python train.py --init_std_up=0.0312 --seq_len=1024 --dataset="wikipedia_en"
Each number is 128 + 32 x the weight over its row's rms, rounded and kept within 0 to 255. Layers, rows and columns count from 0. Numbers have three digits each. The size before them is the row's rms in percent of the matrix's.

# down: layer 5 MLP down (transposed), 1024x256, rms 0.133, rows 244-290, columns 128-191
# up: layer 5 MLP up, 1024x256, rms 0.142, rows 245-290, columns 128-191
down244 099:118112170139091074103132143145176165108149114085145073096109088114158048181179137090121170146135104146165107141105128135139124132174123138110101165136102109101055149177135145100167191166124131
up245 106:112151094156123144077083135154161101125121180133128121192154159077163130089189082126148091166103129156105110119129119126106082029041113130158134114134174123103110135111171146134110164168139156
down245 107:151140157168106154067146113104131147133124123110149097143095102135162101110069161134125191130153061093087145130161180195175156189206091173155091139179152113102115144167198087144114111145136158
up246 103:145131195124117106175165155121140135127133131109127103159064152146127134096132149127141113164156157140094088187109119140121109093090084150149166190098073114155154124089129071099202152144107086
down246 103:052159148161064056134101151176089147125150147135117142104117078152167132057114172146147162113129139147121099174069197083104094127123111122146052166112057130117144185166121120099104069085129093
up247 102:145110150170208138119143196105101103114248088085119146121126128071132119101110152112202144136151102176189172147158120123117128076094101135125117125069158145086163160154144144161158095112179088
down247 093:106146127151122095164157113160139157153097123115123139119137098146142127073144120123121137073126159072116142171144100132079129155129111127069142131140060117140081166133120109172134204197116135
up248 099:157096132097142122125082135122145148130085165080133077071150078122139119096121127090165081139123121080108130089094155131051102157089062088159109080134102105074083133125107129131137136095157155
down248 091:117095096075162143125113132095158149151146108131078183139151137091135127176106141099147199168114104134085114108157095141255179150089172102105119169086122135206135173132124160125140126132128124
up249 101:126102111122129094096122143144126172120045140158164116164162127166101184101126147172192163183131116138113105169097146187141187115094092051197066176135150107157100130126155163089169144073143131
down249 096:148194118145122125114102126112117082076177150111109111113079122081122079165100069138163153073110073067153157083165163121104122095131139197066107126103107154151142116106163122144149142164138071
up250 099:078115147156155107169154120196138105128113167108186192135143182184091066116147173110141111107123085181159130146128098096171144176095141115142085070120092114090097108144103152141120145148167092
down250 103:095074122128113112092109197088073159077149081168161132112134200121097121189171153061183161139093082145122144136105137156162091140142161183111145155163178080132096178142138151102150124145195119
up251 094:140129104108117062140116093158127139073131063158128102124132137120118131085162199127064131075148143126158111119071183118162131157184143140134120182072113191165124146161116116137127122115141116
down251 088:099126165129121183134123148064104116137104170095116129117132135114156105148054078173150139143039071103107117088168102107095139090092086131115128084187150076152149100113135112101098052146185163
up252 095:114147107098157102148102099116155132163108123111088154122159086119128181156163082130100161092176142186120150098125099154108076128149209111131084100088112072159067165159108126107160113087113165
down252 092:140145140142136097135190112145119064097148133114172090125118135100136139154081087127122077084109115056127109137128159077134157152099048125148153153160129161159133093144125127134062158099166124
up253 109:140124136126172071118156143150145150137131107118180123074055153128090076212079088151156151094112092108117185114109164215094131119149113097146111142116113154116058166103112128078107076122080164
down253 117:140126133173103031122123100089094135101040148102118095103132153121095148137150101101095164115126117105094140132185179129135161080088140111141205097138087097179154159209118104129106149118184125
up254 095:112149137151150144104141116092087121080143132149131165117111080137108093179152059126154133130079069092163125111153186182196129171141144081081079090135116161097092148166153181116124160119122185
down254 098:087118192078140108085070103088157216119128134128180082113134154107111151082088109114121143123185167144161195152101172070139166142107128176203097162127121152119152117160082139156175098157172152
up255 101:069136170102086142118094116203193099167154165086140128109167165178119077161129144117129110134133128139135148120148136130121179169112148105081111120117121053109158153159121141130153116129120188
down255 097:133150140125146140115096144117128130117089110129183066163123102165155093147128063118106093096124049154119159093173115122172112118133146072114099129162091153136136147166228125144118140128132034
up256 094:106173101146095161128159109149182148125149143082168149156100177171131173095120149123088152164084095121172130130097128132116141051116120096139150120181083112145148109179134105150115052129147109
down256 094:174117145149195082140097127124097080106145093126158108168138201109088092111150100151082106151181124155155146114117126178117183106088103156159100158139145091112075115160162147121141141112172156
up257 089:165144136109084162090133142158115146125169165163146122111110105100130125084147138101140112126147105153082106079123101139120141179113153156102188115210098154203087135119134164098130118092128075
down257 083:071091121156149116163092162126127111083147112143118081102141161164121115188170176156152158101120123116122091140140160165151082158164068113047124169085177089114154162141106095178170118159114141
up258 090:140082105165104139191137141103153077082116109196136084116113141062039107126159087140170097127185154154140139136078121172126119076152139143079181123081058164118166119131169144127129150078114104
down258 086:043195168107134116140146173114087088185116130107144136141145132160141092103158124086076082098094114144082143118153132085162121116105135105162192146189157112147117153137132128156154155156103157
up259 096:126114145185142122158104162193165071126173146117086088088119108123105115167155189162174178105141118132097179117099147162160137108112123134107153093162117104099114118135203134134096072101104081
down259 099:141116173086185125102095145138108148167086130157150147136193079123110131156110106143200131068186079130156106073075128136134142118128129101152124170073116134142096116211118135091109131193160114
up260 103:171118165140138105098162126093089090173128129111191124098120133123101129127166114119144135174143079140205086074097101140106132190060079110100074140086084061142171111147069118125189183155139131
down260 104:140164092124187098122178107185154072165118084108052140208156136142113156085077141144108153099130152161121144092121095103164088145120159106150165153105154127142112135136076136131120133149115186
up261 107:074140170157162105105106133148169070105106160159124084132090061143113148098145119055103112139099165105117073133115137144107174157099106102094114143066142090089130097142102161127054094169163162
down261 100:127121127111126094097087078158126163129102091162081160082099130114214106153122118128123083140103138128118127086103110127075088094115107118142149100137110255103115159143117192061080171104154156
up262 096:153135137096091141166113144097193155150142104089142123131144157087077149132187114068109122116143132170138136133098155126079082147083146094142153165115127044069133138111174089162115112135137105
down262 103:138150063099138105101175152142084134176151140090160090118158173113103103068153109086128162170170117126098080071132132142167163107125114144127108082138081161117106169149160128108093156164160104
up263 112:154126077202161083103134174156118155097166088182132057180142140170146153094100103146141138180120101121196117067144151154199138109126157157091175120145065139131103111102174131128147083098109072
down263 119:116116211125120084185109123176160178151099102147103090112123080086141133055133081097083128150164118117152079129127094078096114105147174177093180100151146090122087137038169126136115078143105103
up264 098:172171118058146151093167159166229105155058098083113148150137090072140174085129123150177106131184111141139121126159111105106135139096134036103132125148055096152126113125075128091099092152114171
down264 103:158147167114187124118159163120133125111095110175151166184145186136116153186180161144148119113125094128188142135168140117112096074165177184134162166102143113075139114148137128161086072130111127
up265 097:179105105111106102138157148117173154098147147066119112100153144120125132137161145101103121176173129107144041164114115172148165138087114111185148151083089121189111133076098171075114131127112146
down265 095:096137152096170154095138142058103142170090090107117170155108127102138192103159179139152123088118094144128138137127190114166126148141105112148180190144157149186130107110179148148127105140139097
up266 099:146138148130055150107119092103107143125113123151076127079101164133121151113100129119072133129114128137143137182145142116093130150142145126106141193152109149222165088147135132089104111063135098
down266 102:167127092147180132110082102092154113066098130126138115129161062142149100140181152180117133141068196084077153100144101117168140096058152136092120082122125071151141136158125128105155097133172098
up267 094:163163098111115085112160093132127097127121161156152101141126089167070167127089146176048146126088167138121180160136125080089082136140159119156135127113088116158182079139148158097114110144069098
down267 103:106133053102110123086122112114180116217111105138147104097124143145129179084179115104122136185125159181062104132117132127166107095124163116109128118078155115127122108166108190153140118123114123
up268 112:146113051056105113153184105187104174142069141140114155136101075091142130184120139109189101124082082201071175185149166156166102181123119078095148130102145091086063099134132097085083068061168118
down268 117:067126070119081170112152160132102130173077098100168166163135114107158145131148164117148070142100150203143144209134089153170120203131133094050150146150118084136112118085109116140190075046142139
up269 107:102123100105130116145110124143126111135092190128155071083133144087137119046175103127101119150154080108146134157143149185154105095159099159098144124128132142131181149143149175153147097104091140
down269 112:202074094124176138184124109093121112146159141122137080086137169070109069095108172114106089166067125150095079134113124145082103175126123140117135164130113148132132090064147150175087126152126194
up270 092:123147095128075121111070110117140090133132114119141143144124121151092154149054132088121168147074142101206181119059140123065080112132069094144079103137127099154099109091130110132051105100096139
down270 086:107079145098142216137151174182185152084211144166119146131132186122127129073151122147174131103172122105022116132064120148152172137138160114145165163129182117079143126175091172147162111204129104
up271 102:157153138122168175107108130143093095182149154057177144088095170176151123105110213104126122087136111132105093122166140141082132122145096115143221117152133143124071150131143082153135071173149137
down271 099:092111185140144162112140015164117146119118209150096122161172132075143151147062087163146144162121131135098124128135085084142131122149128140095160083142147118104163189141123129107107082101118129
up272 097:176108149091109145136125095131114129151113061147126126108180165151135158073192043132167183134110139140129141154171098082134140126054075160151112246147111125152156102160091099106108159105153105
down272 094:062162126093163089146164134146122082181132063125114133068140148123095156116110157079102192066110123147099119120105157163136064196108115128116183107105055084105193139133126117085143157079113093
up273 102:091108131178082145135118103194103141109095152125095077132105125124121192165097124133076123174114165101096087181138180151089090144157127095069157134153131091149139133115169121159074097111123152
down273 105:105174115112181123121175128104140152123145099101138173123105097178092151134125129079120129144131137086125094141125127133145070134123168087123050132107123129102116098111097098131124126106165099
up274 095:125121140109163126099149124076138144115051137106089188138180110082100099167163191134133085208095133167105132108108136149095098135110094165112133131176080125148062116128137148110125234139103091
down274 098:142121120088218131123144177150087199099177162170164151099106123151117108169104155161160076120193115136139139109096172155181100106142190129158108137147159166066123121159074083123138080151170128
up275 106:130140119183165189167112105167103194111133100109169055127149181093195074076134099108131135113153113143119112196124119160195148174126140155159183117125090080116137152103157143127157159110164089
down275 099:184158067171221079097115110091184137083110129135178148144144180123118142110124115127072132133120082087143119171046063124110092121116160098105147152110146079146146122112136169136151124188160123
up276 110:145156144123145086165146104102130124124144077130193094121146118170109159122136125126112138102137122187163093030164198138158111114162171144093114153150070130159082137136132086124146137043127098
down276 117:099162113132143161116118092148139135129153085092114089102115090124100169098116123115135138129222076124189134118148212082158119106092088135087173169144092110129155131129116125151126098173136152
up277 094:122113139077142123090122056077094130185090134185160078112168169100111093098109124124158077106085109103143130101112106147115191120104124162148069059040128103081146142078137135163119111097119145
down277 097:138154126095088079154073093090169127120145136161119138153071118135075113125194102119097083146102119145159121162120182122244163121141121174112156076087157132147174089092127074102127104092158165
up278 101:166121122080143080088107101072090158123073135092187113094102192141146152121197122115064097102145154183136113145134127168106101108086097092068172155122144087157075172147143145126132138076169063
down278 096:072132121169068147154140100172147188146119094087162150179127140140143144141075171155132137090153129134145182129044183136113129113135125126100089132122161102165106193118106153125130074096153130
up279 111:155157115172116120111152205104149156112173124184133132143127170180113116128088126127133050151130112144087145108150111098095117096125096158161132154082129180150149108142184064106173169150060070
down279 107:139149137115108169138102131132102126155166165136167089144166124114144149096145124132170126166091134094119093142125127177152150132167100103045086096132133154120157127153108080146089119068137167
up280 098:180091184129162156102127096127131110125148140142094138099142138108076164199147051117119150182142150121076099170136105127117147109111139160129100095092170104113111090100127140203099117110127070
down280 110:144104170111132199114096065100153166102161102192095214135162137072103180119112123201150112131117087158136108173105171101123131110107208129129126155171090178150112104104041161135105108117092149
up281 096:150138109085128139117146094102167090123066144136207081123131115118097122119133118144124126127099081127119089152135130113121060110090127122081160123096102140096130149142159151112179132100209095
down281 091:132110202162080128163125135133075143098150127101114129115156121093128161094158122062137132166185148070142155149120158160163165089195135112214105118139132124126136136136127174101128179087132132
up282 104:196067159118106099105070095125110169106141079148152141132130146091088099157144123153126213093089124110089144176165115163167179125126189119108160075051200130083139165122170134124113094102134120
down282 106:188133102119159127111127178074164147106131084129136109146103124091156120126144133115106143151155070099179157135142099201148137130093137059099109100147169091121138102133097102119174154090116119
up283 108:093091138085124120102113114099146077098135072118131159161066157143101106101154088133183079157152162143152099103117126119050118155133120131156157082101150057067121143070143126140109161100142117
down283 116:181119116141089130198189116090127126084173044128100166103125133186115183112138059120133148158153144123131093138121155139109119154151124133128155110123144047143144142096140168095102129185183140
up284 099:162123109135100150104135129130133046114120147124134150104129139097142150179171119119101093113195142151139192161155130103115108158128100164103153173124130094085080095152109137174201166127096136
down284 084:097182166092119125137147148152151163118126081103145118136139149159072086116080109146146129165117078124098138090131103113149142092136193117113157144132112151134120133047134143106088115130199166
up285 098:157103153114121141088123100182086154119073147083056175141066139204118145144166098130090161082070158118195102112073098126107187166100073121192151124109135095067144102065161073111171187107099090
down285 112:127115162167149205121182119099099096159116145095082080136029154167206087148097121157114163106085135132165121071116105130097162139133054158179180161147057129114120164080186150184152155128093126
up286 102:161085121135092113089142166141161106137139103150102128136124138067142135152144111119124141111146127127122145117117139101159093080176143071071156135135146124064124159163178163119173126076087090
down286 103:141162083096103117191168106104110117148146073099132103109137099141087056132093136141201165147081144120109166139122087177166127139111149107101134172119083119076124158119192170099100110096040091
up287 102:128127118165088099146192070090121134181124121099145127109119120153156115147160110126112120102137112130157112097110171094155181115137081117111110134128147088082118116173140104095092138040096164
down287 102:125132095084097110114118158162109086104117136142162134116067173115096060140095093110148124194139131182126136090126126135118152142123055090113160142118092118131100098151148147130108104117125198
up288 097:085131112096156145128150133084205136145103104133140108124109154123100051104083133179132150069124114142166132076203175125092112164151092091080121130111146094093154114128109126098137102055105163
down288 095:131136206115139141119116111101099131178077119146142132133144146148115161157145154193128150166123137121139132164140155162117113135069114143150146166071064078141132168098168077128154078136130141
up289 095:139152142106118121128116107173189119033091131092172243092126111132124118116114095158122151163094114104121148047133137090121128103164125180106107100160059148144129104168184095139128165103099164
down289 092:133115109137147106170121172068114143180135184126139118156100173123126109150153188065154124050191113144128121208131127118086116073117158126139098139126174141149147134093136178112104168178136089
up290 097:150157143108085094176050111191136129101098132072128089124117091100148156086135206113105119168166120139144142172138123137086117104101153129142156071113093074065109111121160131155131119090080113
down290 104:121129133137138093125126123177127101150081094106117218143126152090166091140172126094087139115099126148167142101089118178146154148094131103172149139069072128121154162096065120136190167177075106